Each number is 500 + 40 x the weight over its row's rms, rounded and kept within 0 to 999. Layers, rows and columns count from 0. Numbers have three digits each. The size before them is the row's rms in percent of the matrix's.

# layer 7 MLP up, 1152x384, rms 0.0443, rows 504-558, columns 128-255
103:423465545580481500512447466460536578541461493521487550549484490501522480484492520433558495462527455516446511542485485479503493495434476571578460464561490464558523561530549471533462421488466555485472509580520467468471558436518428457431505470536487487481512554521467573514484387517458505485491519496491432491489526509519451512466484478513476453486510519502512462486497499460427434475531
107:440493537514505547528498541539505492503507515506449516504507443499500591521468552450476472533465482504448516540478489493538485493492502461519448519517528474483506578491521458518563453542512482509465462573388532531516486509607512490506420497496470526583500558468511448536438492554482441526461560519468470520392529481552452469566517492477586571445493484513475504480458532540496465445432
098:593473547565454522515443499510565496497477572471494428420573524504470462568404531445462485474470522471433576553503481477451456489545484489446423582479459463468549495497517515459482502516457485466454495541460534479492517489539549547521480454490453480564588475408510535528433498585496540497428506464493424514539556442534526585576467507519449521424444437469509482501534536525585453555518
101:462562552480501475517499422464517492520579444515483491551478553484426592470534502448499502539537505522456547465495600569461442453519481546488532482562478413519467514526540439439506515518511560550506474462482446504494526500525578457468512418451506543565474552535468477445465539507524408568489466504509524487495561502540550484491442480567437499551511446420489444483501538490510522548517
099:457479450486506513507447491595521449427528432505468475510432509541455501486443491508534523536482515487557475524508549473454459548475508529471483435534472443502526540502561481537514495440531524444505470529497419535592583472509408413478474516507492615477533494509428496483483431542467578525526499511523549522478480528497553576532511553480442465422482515516534465483510528537485552485485
102:451558551536471549422505476471448414477554476457512537529502427497473505485506527444535503532566529522478471509517563464543481510522559493535511523515467497553551519411435412540461538482522482453476467502501505441508448495533539520557471447483443541450511482470483569486468433495574564553483526498512531544456531486494549421504527552470521513547452485527527523453423540487582403516512
113:537498474478511465549468470492540464476504519521546529572583470498447503474493482530464525531543470549475456492544539490493480537459474574440471441565497510515426509483474488583399523511529449477476576512497491394543521528479535539531491527439473519528484525532437422536521555466530559536422544492449515539482568488518469533500510536494526512528430523532498558607514536533577496521508
111:496441461535492473489533473431455469585592454544513483566527549626481535510486422462510457465417547493539493545570464464492495499449570394496540454488483502568531505462523437510466450493514470446503505530497458516493553574508477475460561483551476507520561499452443473534481529558496512478420448486489540523502531540502540450468431508517567524445491520504507511535471540470589448530471
098:468451518542504572523540512394475516544490543496502436396491455514522550527437500448492465489479533491445511558552520452509532564508478472524507501493509439522457469459503437510449492489461481532555459506457566525395585545512483553403495472517411473532519437479500486508454515538480410488512456489439511573547541492522508500432489526457493532420505473471540451577571455511497511508507
100:481501518490461618530485489451520508448456487537560497468505463510482454483526514397530548489520571509442485510507547481486468497543557465576479468437544445512418495473551456545490591527424445485561554469502524549473556541530490568600492544440498446540484504454455547454509447489518468498489475490524516510460548478529580533512474482564576540451457464466471517505519576451505481491479
093:505512528477450510510484521479438563554510541493463436539434541498553548474481547515568454572550491488502525461489554446459448473545532501427449459533469480456609521407397517518501525489470510402466522551497470554579536522472531447501507503486477450527459463524390453486510470545380452440494502468483497534455522488550538531479502510506426515473502506499541559506538482517532534476479
104:490471404516453495537521521490387483442466480476474510503473468512497467520520491479548529541480524493532482620520551425466557502528533476484560450504413455568508489453530468494561474478548580524554480579441441547534496398519521460481555532475497535536503477504437514504524490547537483518479508535555479479577486536481533487506457508522481516498476531442501473497537477523566499536564
102:516513508473498526466560487482496489497550408469508527545482505574591576554569457468431423493507510476549472537514495447561541500487500462488491473490481516545470486442517437487486526550490599464464495545451521468519482584496474470556486459479477489498568513420462494559405474470476504469520521472482436478485512458544505451505485522429489476477452475480545478500464550476489493549525
106:523523505435522480514467494465485495515490510460445435465595515611482480492589491396526511541522429489427547514526516539495506546445471521515507523575560431522519517471518512467539536486521500522458491489481494511488541514494427512510578471492470415501534488450463582425433574503456443430476499468462554518507556544510580405453512556539476474560474489490525484520430540494503507505443
094:499480450498498507524437457479477485485499547528516511528479430542544490501409391506491477480483447422544475494541478511450439589520536499470426404507487536535563558532493436532526520533515490533490494493460520522490418520535432519493499519520486525535553500527518517451427438591546520465516546398485465495488574533503546488532447518526492512474466518515477463535537524554556440451572
103:481489502522448563467511532532553487506514517476488503454557499524454466528480422497410507492477491400490534556478468412467487514451571546600528430506525427415461540579452515543514518475506521531530563556439459574508450542617510622471513506490450432528500580456542494566461472511494505458507526561517466515452468493503482498554477447473510528483481407533496408513547571525461526501556
095:494475548513499522495472418568462535479488474596444483539498520533529551535522508487482565534470566473573420540403564458453506576499498546544464495480444505494508501502497534536436510536550515437440515569530554545502499488494424535501514503565513498449629494554519509521449515557476405482482486525449532518500547483522544547481424446448556603472501501456522430467528525494494501481523
094:490495492524435477471472498470467539564475533538491555493482517476527474524532433476513495554447518475479523502482489465487551466584571524567509500485489439559435564470516482432498452513496444559508534524445521526465508477596568498489503440469516531524535526570446434524485521607546491476460461495435564512461466441478578476510433540593482518500480503518537476493455501483518533466436
109:552558574563462488488452451568472415495495537552554420540535484520455458509519411423604468532462502571464537506492419484551504455445517519442486503469497546582499488459508503544494524489464530492434536526507535559521542449454532502550482450469491528542455521470482519499501518449440509495514499502493455566487508496477478507480487515500498487566457478427517474535433587509532472549520
100:510510538557515532451536517514508543510434552509487535520524566523554485534588469385477422502495551522502436516484571392536526505520561509480476526472502469465465501509478550530463462502520446461489601511530478473568535530514563550578464423488415479471467461454514437469445476501590520527469510429493493547509469496496527502523493456456429520559467482468514479489544534457504469540473
091:536529610481427527480498474443570514535463419575477430466490512585492495518584511527538450527520470540475466478482556499500534523485461538471529469427501458482507477558525369510458497476496419451495504441482564479513438521538572514452506529448470546498458542407508505501474468467472461487542531590491550496502536467487559501458503461522463558502473466528508507549536503498547539466439
098:447475501493409473446437528531554517467535500445516441493534465501460443438491513480410464463510493536487528531476575507544499502490487561493526479535508428449457493490466422487435460465486482619493521503429556538585491536526540505566538538565479572507452510423562517483412509555540498470459539508559588474537529575532541420524404482486467514515487525454478398488496520490447525486451
077:459502594437534478559450565507530473437485472512511540489449492520521520437517544550493516496545451559526385472480575433485429541533532548496557535506502479454493499447444483516524405479517546448540480538483540495553560514425457540468486478497499449474468503476506498527486446502533430502509560516547545514470444464477531500480439540497510520471452485568519418520479547461491544536564
097:479501525489526508525420510481576491551534516585505502525504449576491579499589474407499454547463504497455467519583516535465512547508533491499482469498534523593547457495482507444484478467478470435552552487454553501454530516538497474498508515471514471539464546494445509433417513517516521521516504585472555474461484546473524530454536559515512519468516467463491496547459530429546448555482
097:493542505435527514479468440461528537544528493485414467437509570483486501489513454561464611541522448526489486484576539481533545496483559569495526491485551477488614570454435534574474529469495527516466456480503566490567460556503477496549420497429473430486475519440493518497524454529439494536446510531538548558483496528565540463513472527493494475510485541544511448479487568493526510486519
103:500517535641451541517546529463471478531436482472543496520535480483498467484455479397504462528485464563479447511458546506537519465510464466512534443559455508470437448537522434462454532458520518471533573468482552495539543530503482573545548492461483527473492496486438451493531482547555441507499475558521531558442467456578513508432463532589470577537483479433500523507490496469512509580427
085:478524477461537506541454510534461364435465516533511556527558486475535504506472544518389478543534550477560552486524582494456508514490457470489491489481491478491449496448561518597549534535609472510473467563490462500533512504505499510476498476524521587448503465525391484503459490509444454562506495518528533561473560409569504516528527549505461541507478507476544503506468503530508523449524
110:550544482482455476523458406499402544484543540540560417465551477474434490467458498515502569478519462522550465484468553456596501586527552485543484498558482438545487512482487447541473494462480520466487522526458525513533525483544472565507525507486471417464509563483480601516486502483523448472502573451480442548493545409529515501449498500431542521494511499489463523501479496528516529466449
101:453472508509471550493446497518558573539472560516474497529442520505595529551540498510489493508448519589486504505541475483531522447550476534546538501511454530529476512501477575466481515518578525491527500478505564489539581468478432581548492558515455478451499465499397485567504530505453473535469484485504528507527530502525521540463521505491507516446480477496488489508467531511431467463537
094:518551546557402509519550505486439549505557436535485442486501478519510571530480446501491502496450451465504448493398510520594452527564516498535523459487460429455542535528466481436466430518527566489446492506453507525545500593476500494499519492395480488507502530499493489489510456532485478443499491433536482511483521488509490441537430505529600515525511467468565465454446561537457606502504
103:494445470531554507538522514443488492515531479474582477561541502484490557504505544544483523574510527573578492509521463434586498592468558483507420457503525461547551502457517447509528468515516484462458455551463490521529536477469566516511496450502464509503524503526522506407509475528474454507513508497476481532438533502495483496457502470499504576455489476474582501536587463519579566478438
105:485440504478445598553504435522503477504466548495533492488522498543497520516551498523607478542501528490469478535511535434482452567544495578514444442470437485439539487466447483579578446430481458430481461546486482480493459482544505479485517513385508481432495521483509512503525487600446476516463459469512547505456577447523468480459427479557552537449487555460504554498505529536523481524457
103:537500593505435533523430474590526467577547454564548449551472449551490478425456482514537487510526435493477499535520476483490468473471494515527483503526454458514595546451548496525440493491453517490502490571510531506511550539510511517518520523524493458452509504432476481481455415487481521481559481426517516547553510484566489529416473481462452496487449480463475500436497472414435463498553
109:506538525516501536446516532513520511541479433508434496558444513497555581479461532553501505534458550516508501529517504482538473555508543557486450475542490451527556546458475477492479494517492501512514487544466539477522452543558543543467459544466463500446557510505485463368481481488437466519512596462520524479502466490587490498528483479471497516474476485514476426563504536517521523511498
094:518622471465474449521496475534523497496556469533499514464489460576489539460520497525559507504520516494486524601441576518469530487464477545519463583483479515523532528466543451473463525457516510493544528483499437401453545457449484521505528574489490435568506548532531485446451467528530502485449491548521515512461445468527545498499460464557492494520491445377505424491476553568529552449451
101:443453559544496529534455533584487503584516465437452554479457502562452493500506552485524453480529504547528480567450561425499431452477508489490470510430445475565552474455464530497558525483556527538509474559472464510464515486497497499494527538479507515525495549477507495506508518505469471575539477456575514534471550473554492444502469502448499534499435510522566427485509471439485475502513
094:520476526430464547474507511511502474505510453526442486533343500434507494482478486481523436521510575544575503547433517482521553426452512566564483490518419448462514469456595460530410510468470475483419491527477501522517546490540508438519456459523477555486540540524478483434436426555538456488522487502554472492513518477502570535440418499483571520475498435462486471470424597481499516523531
100:512489501504521513447487465480544556511475455516503515486465512484605529444529515517514437561492616502451459542479531379524430496547552418466494465460467464533552531464538457443522454478516439474485556575438577525540467535485481488475508591449450476511610514497482545414514477510543545469491574443457518516515559516516473577598515462463502498489480532466514423524499445459499452484477
104:516521450459438510513490458430532430492505509507486518504485545489463488469568479534529515544516533520458446503434420499540536479492464593448530474519486500590496450446510531541470500498508492536539520562373523522478515521477537516504570500465546440541537512427446515513479501578488455518460488524474524477471489429500531477484489494452580530486516506515464448498444482509517452486518
085:437421502451427476503472547462491489511468470500474440516490488537480473413459492432534521590531489496498534525470464497595487515473527490498499535532460493536451560486428400562457492404439525448444504529473524444552512522529476508498557534506516500480534502495436505474489464528501468516515544557497517490448524521490507470387425500504530510558477504470456468514474518507479479432515
102:476529499520430482583500488564471454518515404536533520528502539486509474434533568565557520543539503498582477548504458532552506444487519523555546496469521384549470627455541495579549484460477575440491503511491457476596529499542541419559488517526448455511490517455495541523531477522572522507481511548467501555505498472529542419479517496510491498473531457453557514472474494454552391505502
101:453515533486513495471570546489457426526449474490549515515491533583538548487509500501487488499406424504518523507470514504515479504538480518565523427507462492498483518482500419543511551492460501522478470457485485516505487455578469502402547414501512469404510465457420463458470437492498482497489518413468464507511525528526519443539491490596435525391458557481475521447488461410479474565482
089:562531519452468446498426484561504527474478555456537460455451496461502446499456424480514478552500508583538530523504558445495477485449529485551495505537538479487473525525488523524514434509476465546499539586462543460464491526483486528563517470444513481465494481501493568469451431527453491542457548536509486530563504527548503528509503528422548514476487490441519527510485533541489532454568
101:515464551422507569500500478494482430487495580472452493513499498465546518494467530490436488566500477469508491529470495458531542460425554516472478448440461515514561565523503481530483527456508533475509540568496435455459504497465542509530497493476473472518436521471383451469457412552402440528465463477528427601499514492577536515532469558539558479505467516401572523525509502448514575457497
099:513515494488518501383485460488481518505530461514532440485500439433445536507547479477462508469484511548490532518492469508511455479481552497487468449508474518446463548509545496500460531490554486608455539549522520451469422554482535506447477553502468461480501528425441514537501480489447501543520492520451536542483532471477463504447498496515517534538443520529480550497587504499575523588503
097:550488526483510495516501540496492583579520520462459478484497444541491554474460459485483497593520498503496490580517562509532436542468588478455484433554462468532460485495542513447488467516544501563538536492500468454550509452495515537499591503482473542519510439465480466534572520489493520478520535511508519571475535458481543537519456580520508523476466484516487422506414568474505474473489
098:512491542545481525551467454461530462542462461464517520488484464503536423494548503521536442531582460575554561569473506504459490485506557527497536477522519480480529511461499538489577532483470459500521446513508442480502504532483522429482515543554500520499492505493498487500538440516504480452499464489486426500490627536550522447527547535512464527486494538490489509561557481465516457478466
092:544511516431549516540549464524504460500472455519456565528524543527499503468531502489439494528417452569437528567534445586578463522443492545498491445535529528448464480469555455523423596446488527508550537529484415515473479545527481547449443524462474525427491589530508448504446501493496491446578525507500484480522567522555504537511426503587464518483455494477529537493523488495533471460559
092:480489506478524518519543493460507512534458490523397513495484448525442465468572472459461511472504475560513505532558532486613546458478492474416483460485513389571495507529494466428541445526573559550434518600436577510454510519477490552486506448509508534523503536462436385583447476533530472490547491476499509511485603506511495505474498505428506515470501429540543442511538536549535463548502
103:563478510458503493552499499503541510544542525533500519520493511457454515473560506486519538567451476518479533532536483479524506488482552505508440460459416510538542566552461464544567473513480529507459484498500549494499481496551536454457486450471407510523527484474575487525456511543467514466469491448567469501530543484501502450480507445587516552457488480471468398471542490482473468535570
109:515549510480451483542488495455469444528512488518543475490466483491497494449487490467573508531435608515524460525566515521466521485419531531611527505530447549548538471441420504583503510500520476530489524494472480444421507476519530496537516541470450540471518551429495447450497473479467508553503438526456554546485554503517546509475515493553536503487407451506491551511500515464529479481544
088:492472528506457544475479506531505544490578553526543545506423462524516495574514477437476499492465508449491505523474453488489497531455537433521435474530511474481515507515541488558511550479547520496528483492410503453450541419476409580506572467486497531588473445463439500503411470497487484594551531454490539530535556526523561527423462480470447534508491492474535513488512462523521507457516
107:495484507548442476486494460471530456521584478575501512583496446537522525490481490441482513552463561532530449486508447476518596479503516515543452446506478456544521484452389438461516476460473487480486545490444530449461465471494517547555500512492541480451471483519463520489458527539559466475476523534478501529534555502530503561451469518496549552467485448530432492603578520509478438537525
101:474530454514490607495504485502545575504483500450504505520554481467472566475502477570468448520530442516437571547433527492560509523493503459506500562520459425499487463472523508507471477557537481496541557508459513487552453529574478471543463563476449449460538546539499545474451580491588486535479483512502515527479513387486499579537453443449509529546476520532520492451521584569473477467526
102:506546538499462515529553503546531550529480479528486427502477470534495500503497473492439453494573557493506501553485480491498441580463565505427497488475432425492613517473575510549527466544445472510557466520468523454534559514460448503406571541528470500521519482451499511559520487556495460615494486480520458572467500471525510499490497506537559490510491498534528535453566525542483495418473
# layer 7 MLP down (transposed), 1152x384, rms 0.0382, rows 504-557, columns 128-255
102:475444517581522515497473511500513547505494530501527436510463458506477508490474536584511514550495438556492447535497430444429512455471503455457536513518550517483576534507466564481557429587510483426497528493437505478479476445474502543459499495545497511470547557516564486512470593458496519540589447497521507527583508498484447460500499506536485441519543452507438492505437554458547499520498
106:461498445458471527488577452456467432491606499523525521478484552466510510517511381540531481479589433471525536457505470467491530530488552539430444476479532486454482491467486452491497481591566479411463487538488482502523510454533469473452552533462506452543413576562521564444519505514523538471477447495568436495490436485431509488492547494484469508561505471529543520462482536545478539531530
101:540523505492511560557511537503407474503458505472446536541480480507532451588573550544501495497473488489452427557537513497535509515471556476512494444555459521584545529410411534442452502498435494481470488491476472582531489522457498524517482483494508462495471549461479524491528490516534516581486582518504454495460525495481527447488396482515437540462481426441505525490458507516519457529516
100:539514514546496485530535436501420402493531511520496481518530488501458495487479476448526482491531493553529409512536506457564533547506503487507495527506477478463499381511564470491472495528543438474552437528509496536472521474539504511527473447430524458477511486488446496446466505474524545420529434518510506569468466520522529469558425475518498507543548504476504484500520509517574543492481
096:439524525484436522417457485530530511452617489528471513550545502466509497474489503459512486533428495505486510510471579481568435482496508443487549485434498533508468491529552529513605507439550530477549506500517487475482521462444559495491490546456433514438469493529562529393422544473510479491480425502512474562552481427517508523510559398520538492523492553492501526495507522503445431491488
105:465482459571476524535544533452460509511476484567434529533421504528549475494422488497463432469460477486516510518546454500514550469539481519451538497472561476509482431509472478503513405494486473452531538519559514542526503535604552467493451534492441449513552485458433472522506499508511520508589572544511580486482456602440569469528569505478459482493558490536487533548485452477551538487468
108:505452537461585480572453536470494480428586453444483524510471489484490492547498464483479513507504481467455545580575519537476474455514412574460493442549549447550437520460502421497509482543498471514491548578489478443497473373429479497443469512531507488492461478476488501477549401531559488511508487497512486474501472475504463544521539597503469543485521569563482565551627543479489527536499
107:567577433488517558514429501448496571486546525425402570491454505491473487512494507429455482480474449511530556493543478493518463443451486550514534551468471466587543480443480506478519567544413420496444526503446486564479537512474463432467490491523458518517484473434508451544575496476506483526461524488522490530455449467539499485518490543549510505465438464505489476545489517461524434489504
100:501507461533473518470532486521479462510477513495586455558551484563489529536487520532440512458579453503508601497571502552479502576480497484520476522545474550479468497405505516549477490512503487507411555472579516499485570495484500445465543460522480517415606526405461564498409474428465540450416531554478502552515519434477538438410442525515493504516493511487531525421505487527388522466517
101:471470531483498456548572418467547504494476476418479556453508526519471535572494529482496518451463470516411451512612489529516473514447410436482442519545448549555499512539509505452545506498500517537536477478551464452491491460535518463505511458447520480531457585615427480553430488503553471514486554536545575513459535516445535556499540484456576420504505461476496421499496562529570497472491
093:538511482529492534479496504493444515459530566471544493492499562506488471450452506543548512480546473512451508496464501538484460433540523521516465549454440505534493512501516534491454478533485506556527489510550465527435496538456483461538538471466468490535504426505478474576566492543512563478370540485460510470497448468469467505522529516463524427506661531534519488468484547506519520492440
102:485450487521472555551493550478517478577499474500491461524457476472527488431542469463490469469527530532480416461539466496410423502475528528528527531484513425576501499535522419395486548557489534547455465470521500503582456534438494399548456529537554471458498416471494473498508503538497550458608507562491502587509459485537493447605482492563448475485523554496499505508505513522489495491492
103:554523544461482534528532528480459540466498477542504482489487489520506542527466513495531449452482471476553490527510503460422562459510546430574536514449512561449562466486440477500508514537554503526478530512482496459509454447447407554523420482519387538479499476479544488563501489499457441483469455406497489511426493530480440503581482459519498440549525572493447509472515545504505540494506
103:494540444460468520511539461469478483517543486489528549520543554515450498523475535484498508502557511519470525478455533510496545474489509537498488505463527383508575451562524511477542477570573519572483484486461551559472553530500490567498576547460488555555508494462401553539503561479493465516429468536481464550504530447450521507511422502456516491484506536510534507577502451480541510457450
096:509529453506554486512517402503517540521498514498528506471418560516446476450544531428562543548511499500485507515526490512422491507447464456558570457463494525497509490456557544517478492514478453503547509523538409494506495488530528570498448487428413466450461525515434520521512489525548540426525508492500466514516522536518471525482475548521489483510540488498480490454548516482516503495544
107:596535527494434509480554469497558505468441493499546540508574421509478494573549508517523558543460467526467488510490544470533419487464515565522521469533467470480446513479487526498479522537480519476515510483421492516492538561536511529458448536518465388529480529477495485476545551463496517491520494436491462517617483506439487492419494430455399487536463446445496544551566543527523567513535
097:492466474465520465458520506513493510523508500494506527530463457540548474623576489494517503496470441511544493525455556510479540536544478536480536554500465494500467540489516490510461539519500500528495477505530491524525562512520520493483509516518539474545527465587470497537553450512543496444465427517530470469526473421451523475476459569479485480553641543482530502448465499580516527451549
095:494487513502496507466432411527530531548508472462510495519491441459445548507525474506538536458523481526538458498425583455412516547501515461520563531494495565522393522561541481428543439478433542563494442485436533476521466431525537444481473506465506571530436409495579455528567544481491459542462493515497527473522439499515562589459470497496505527465440474446509511488480459567525477515469
110:515508490534412435454509486520545537495535513484482547526568479550451469528537485485560482480471517414502561537481472527502469483485491464462562551472484544546513390438444495530457424510461433494503508558489480490520492525447548488539495514513510452557497573506532534476587537484451532523447539539481415466497513479471549528520432465469494537457432456488519511506494531473453514497510
104:444588522496493473494492435441486531524412506504410454434506486433497565500490519503544455530480516450475499444476462482416485515582554505439459482516492499475427445476501501495466463551531482499489510495519550482460438543453517574476505598416462534426493479497518534451501437540506536478505437510525507492522449454524482512525444487599490505492458480494467566468480519552555474485493
094:517458533480495568525473498522418555435475417473526569499518493553520477615459458462514391457554518514521471533536494464496496502600463476559477496551477533551482493500536529501473543511500519517531500509500451422483505501442492534477479525510491456428499412502436519503473523518505591555474417454473513556524541495481563529518522489539494493530545493500462457522450463475527488501546
100:532514473516428498460465488504558481532505515426425487507488461490560475496469508513499468474504574518519468493450487465518507498491521435523511510478500454478481357498444465439496499432489471507489486525509496476564483396549503443515490551504465522509531483529449429539474492442555546467546436550494578537492450569441515514525493541591558502548517524516490503533431456517429518520493
083:481508516463489557523523487485485489469503503542530538503506501491511504561489459489501489477532484497439532535569483600477491453504506501512463483451458555525578568492510480464635512510428465568461422505408444511512465479570540515478493516493483441586520562575491460467519519500471548542504502507479467504471550442519466549500573502427472439506438470503505515472431506554540445502484
093:603488461497466475443479508431512449503536485516562475446505549477493456460517435523534539487556538440452485504468501476530453498515482466495453561466537485449482501500512549512524484462482446452486509509521515478555467482449533482571499461520480504487530495507498527473509501543521569487503516514446506547499518540516469480482491566571464466528577588463448515514521452575483510507523
098:503511520478476554506479508467552405514417495451431469505470509446486536526481556558479456538530491479477517483477533484516503458575578515493516496481507482546455481532504499478503459489505506462475442440536542541426464582488510485500461543532523530517497501580513560490457448503459397498451508488574490439504556498452511474465499498525486465472587467531457575440456537582448472548547
104:479500486495579506519528482426483466463530459552476480479486501503527510494480492458603517546513481497510562519428557561506525551470492558475518492521435600518489434452490524451523562533525530429497468496499560423493442498476468498501557624478570487499534523480493525556530477523512440490572450545479477502521484517487485492469486468529426475522513527500505581514563484520530515467450
088:508476450473465527558442566480513488448524505566395493492491510470440491520532553484502571551485504520450496540532444551560500456500518523519507532529520481539499484514484516513452509382486508486547529466479582467518492520475468528483539553458445514399524489394499480518507506530503502418546467504530451535459442473474421468471492521539557427477601528534470427554459475482539450525558
109:554569506583485516486499509510586514543491514567495481485467496515583530506508428542448496524511476539475529432512456480505530506476493506554547561535531473443480442523524494499455518455536508468469520469490488412463551547449504482481489510558518511495558419449578582512495434512557518457524486535464503496448503433506544573529533495554548515502520493488498420495563520415450519532456
100:471489465494481422506498529555495522517572553462511536502492492502457489580450523586531496430475435504476497463494471526563495426469528531483521551478480503518474460461479504469459507514501493540457542533488518540502563533503493485537507503459448495511443487487471459567497498512527546545415516485551479532518519463547503446484483394555475514409503561454494585426515502577468520464546
095:536510464517518476528472530502528492573502439490467519499566531468440439520492482505515516491514467571516593530471470451501433396472458513550491492468527475521470468490488566539471451494451509553497439534472475461472513535547459523480480522482554510602504473458520533512523425488487473516537556558468548463497517473499468525431429483614482466470623518528462547483477467543447449471462
100:544514499542526457496513505489481478471524562498483513505509484481504479512502511435484558478400556531478549441483608497530539500485576483469477518450468525567604541481483505523557454491532455598500507550485476480559439530518527571483532486455569490464531500528609540499440513453491505534486499499448442526528525421425534461546469442475546543468492446520506565475519449501477526450532
105:559515500459429604469555457537511590500486445481504555499507431463487445494481507495510448563489457563500507511480465456511461498509500554461516537534537489453454530497517504520482517537422506386511501538541456533484432552468452528402448547477484568575551383519512470395491487524490538488485486521572449514450508416515510479473430518621488522515550533520437517516508520464453599534529
102:462451475504513433455503527425548530507513575474488494469467469530543464537486539518457474503481491488574576431463521445443551445499546472490433483510518473487540555450581550458440489481510438547505428475485501432494529471483444530550431490496486497537535513531476577588539448417507458488494509407475520531523516502495522513493458529550425521464484563423514541442562472501494506522533
106:525493530501498506473506487514571516455488503558548498509519471463484555531569481465474541457556535443457484474538503477403544509456489508519435437486486528509523497468562524441554392503514502505426457519477542563463460473507502491505460506549477450508509548574526401469532479535525459522549523430510553442503446543517427486506510567497535441490663551512501478570523538485476484460526
095:515493538527529504513494600551442543511468484440429537594472485503483484517472541423528469450416514521499503489541545489536481469527501601529520549518447494550468498541474504526522502467489483549485545464453431512514523495513536490443506513533469449526477491499547560464516469512465515511512524558544437444486509502479419506494515459535469497478608476408472543482521550536404491548428
099:585516600541477488542468548421532535538485511519576480449432517475454480533532395447556502485524481468508483476446438517515504512492437539503517433468487536479478515481505484486424469527439524481516477475522513524479477455447550453486476492505531496536533500441446505510470525450433578558532529508529557505512482522519530514456455513527443535489477491516416469478451503583526529476512
096:569531521505531493484541489521548550505496494493521536450519436436465420481488479439497509473542534501545517496451505489490544489528521525534468525391465522510530470493440468485490492556561483502501468518508542570455497502468537445512438440424565528531550471482497494472483582560459443491465465500564487507448446488500529524492504439463503587476516545489542514508519528579506503475516
098:564443483556474515465538436507543454553455537504438555449511495524598497476546486501553523484499486535502467523524471450466494496524487508491474452484484509496477470405464423522505459513561419493577503553417532462430479470559513480609482492483582437502469545493531588466509471495461470473488527538542496514482459473555406496484582474502512462490539486465480466477556523538500469523492
104:507555549494561459509481509421447409549503579434512478512557442520522507493511520576512483517469489608433517517481473488453442483456459489506580504496470512530486511459544486483493490480570505531508537486456495490511511498478487519539486514466459463491583521391507513551438466452460447478533490489556557467490589485481491611508559538461533530533521518451507440494513514494440536521476
086:543506511517539548477470394469431488505516519546518554482591513477523487486486526546475483519486464494471514594558469523512511485481535454537508500359512499467542515498503573442564527495512565473504510531447520465475481443484553509465460510552402528511486516475531471488459521509540448517533521491466552454514511518494494489531454455550524438540541566498483546527563535526468467493523
102:488493485506542456504517509455523469404580472530546450466436486465454467461533515510617438551532519543511458477552536462494438468517471478509419456485559487492501484503482558517514542510533462496541573463527533520550503478514526496580564517518521507469482497475527499414492529446539464469498507444509542574506445521482516383505550508477499474463543484430478520453497484560498425536528
097:535567490517554413528519473462502553517471530581559498484507507503485545459446466459480516512573541487537525505518476579476512556524530473461470499496545480471485522545529425524539519532498504470515456501489570453379545465471467539497484480437544519494480535474502483534506479502596565542505496514512477515553499470476514378487562500507450518597488465447516445516541475495500527541493
087:497499454457492447503490479440470515410522484458495390487471487542562549467414485534564536503478477506498470467468549494456586539534581502483560525484484507482500450529499495489362506526531478523539484530547438468500527478510505497454540506482537555525501464476556534544460566523508487503553515531536482524510574462513424469539499496500450443496545495451514429483431487414394542483524
101:535526505493495473529491470528473504526515466414445458531507545488525565455438574509475502527420540485525495504444465382527454502464478477430582552507540522486474469539452517553494514504578444507526511545587441508507432421413471540504448453498501474554502466485501465475527498493477496414550462532488479529474524485468560445434515488573546490481484564428585499556537477455500527481498
100:531494535508507453515531501468453493542527486432494519488540519577558442455463482467545515496456435491518507594514522438493516478509466475528547515571495500435579512530511529573485482447537469519484505425511537573506536464561475486516513477472492489526551493515477422416479529527499496472508587463457498450499456518506545426495578479411510446513544513488528500456521560576538513578600
093:588485596494526483481454485489538484499546502545522599473534439509408490494474512545564476486431496377432536506466517501463474472498513564483407526491486535532492442551489463495577450497458475513528523521500551526428412455526495480557569553456464511530515522580532524485463492494556551493483532487574491493484513510465512499478538476498473487472527503548477559488478520457551512426482
097:548489516470524601524470523498549544471418491517479478506429516452532525454520522458528455571522539488553474498496498504535441488527524533466436482488544454431455471481460493530422544545440482521505435424450534489491541548512513487497453479603521504423436457499530485500495574465503523517428503526565538528468548497468474487593518532485526537384509483668459484504516511524488459487459
094:556480557536473562621533536558523456473509488468620507440503480414484422463457558487527471472553458517564480497493498487506459527468522547460480486462511488506528541495519466486433500495562486461474479485518526516532497467552504459481493428500548566514463553556496464494495481431534479458506530508437480488514525534507537535513486537492480549555476474422488453592406523501509529469553
090:537509434559486499475522517526572516577572478447491490496556498565511524466573499478515484450497456495541498544473427522562488477533495557517459482482469444441523480441554497468448503437486500515440469532476541529480434513544513485497555397478583523442460497610463489529471518447483479525479498544466479490508499483466464447537488483477406490537677496525451477476548486503537506565535
104:489478495457467443588429495521518477500563482484491502515447494462501503479530478457489470483408493498449446527490536487528497425523511552475492445418509521555464530511457546528590562542567499555479505547535549537517504478456557491519470425568502519546503489500575482515516602485511497433560443485544457506506433526582502472539493493561461527586562485534501486512506477463520496502444
110:440419479527451558532505442504445543522532456453492551417494483501519476458486555601488575550428480530489562469487527565491463570533495479426489527502458543512530514480498529453535439469540453538515447530429454496409475544473531491467472564508532414511569533487521419454533500511409510533530477498461517544488535486456484483545506479516509442495410486504557486499485456487537377475534
093:562511460577494477487544523543522521524520546609564507527501455465485477543507493469447495469496484454517465466514447545478504486472453481442509455470492488529586558470454483512489501521480472527510421498463503577513480494522531560529521577512609530524509513519379497519502500487527550508422520491513520588512441556479501477506438471488439494455502481516451497459561547457511510488523
102:561521481559505479489517578509543547548468523472534515556566542511504489396566535468521515437472501526514503465499458460544481563425516524477476502528500472451530414454472505476458486428489526432531507472501451496558589575480475487462563508529483539484466467508468527551505488479532511487479548536442533472453449468489541491559441472453501476497501527423475561472522499481425526458497
102:567574560579538462535545517529485472569488485489511465525540486513473498528443572566469524520475552513465503557496426515530472482460485505537428467584524526494473492492485512494456488522553456532458511533391496504478518491530474404495516447445547487529494495465481519444511520512504524501462520462433477529543532512535491466439475511480469526448472532514497522548489495515500369427483